Part of a small language model's weights: 15 layers.
Each number is 128 + 24 x the weight over its row's rms, rounded and kept within 0 to 255. Layers, rows and columns count from 0. Numbers have three digits each. The size before them is the row's rms in percent of the matrix's.

# layer 7 MLP down, 64x256, rms 0.0712, rows 43-63, columns 64-127
106:084158144144144077095107140097151103131081113158119154113127147148121130104135140124108106121120162124114125122088130150113104112191105132099130090103108115127118120093103118117102168130110126
095:113147123108171138091153153132165169092162109109131117120151165164102093134108088108134150084146119134171178155122122081146155122179120165149112140109139096100158156095140149088107106146133127
105:129147161128118116160159126132141079121062118114153114157109136138112102134135184161111121132142151122126114131131123138175157123093090118086098153155176132117121108108112141143118123165085095
091:104123116128140088161141128127122081118118117127140082153153139114105159140115119098108138161143114143158138132125149127146106112123135171106152046106109125141159136134163093154144096119081158
119:139176137164113204142135087071109132139130158139143154145148159116100110142131133092150115178086114136115135093077138131129104132104157099143150123141047147127150085123124153161146154128116106
094:096130113133116115167161118105149116159127143124156138096147185137127141117110098077106145138147133115108128089156119138166130137111138102140109123114183119130105147143146100104122118161141121
099:121141097104127112127105092102110185161132144142135135140157106130148137157107162153113151124118164118106123135142131209101130102111141121160103123159111116132116133126139083140149153112165075
097:109145166174111106152153141117140088095117140139103132123094074145117116118123082086113106164123151117126097197113125116128134163126109149156100113162103159128149102122127125107162109154119095
093:110156128160173124092119104100138070102124145144116165094125136108113166088103119161096180154138145082119128142136092149098133188118156091080139156126135158139111148155082169141156115109131144
098:091125111111157090132159129136094125132108155100141150089164106125138125157127125118138156107134177103149097152144107126125106117105120102119125145125133168169123177141110141142139148127140101
106:160127160125144117130126141102104122104142146122137147110125145136133090082096166132116136174160093152135104161122127125109170136070151153132128108084139150129174127156115144087148148116128177
098:113110103130148138096124109141116150109100130130149132104155108141107143164118107141165139102183087131112125142109105094105117143149135132123128093121164094125137100105164155128145108137182120
100:115123140149125122152124118118104099119113141091119144117107137158105136163091153063150105078159136068168111129093158139120098095162137159112157134135136145140184145148102136115116123103117103
103:086121130134138169122158138148098113077093107128165164117072143097119097130110145092171114109094114111113115142119120153125125152114146133119126138147158084125138101144123125133109119124145119
091:177148153136145164110125122078136149142114158126100103140108135116160128149118141158145109141110151121158152107121156119148111104159104106111148136118136134173136104159106133133109143119119107
096:135138107091102131158103163148168137094130147101103064105169137145149138123077131125163089118158125136150167174098110124113127126202128101153135100138142095102133107138134088135100150075107153
105:096158125129126103130101159154106089155103111133107121148179172128136150196110119142133098134195113106127121114124144173124136124132139142108082139127100139166110182164116154138159141155111123
105:120129168112131092100138106112142129088112120143097126127188135129168137136153116105128127171171141150154112169157155138160170145098117066121133120111133135167105120124145166129113128106140148
102:167141130094136131156122138129093112130158139100122169114188106114151177133109121140124132135129142106089099144089125123128084143092138149106141169130150137146144143151117096152131145182098132
105:114140117105114091113144137159142099149159140130151123106139154094081137131193091136110157146104123115142116164165145114146099133134134141184120123173105154142113120119149088133148150115151090
100:142105142124145145112143108112138136143120117120130082155148104127181139135177120150148137112065150137119144086107136118134126072136129172129095131113159109096141169095172131097093135120138113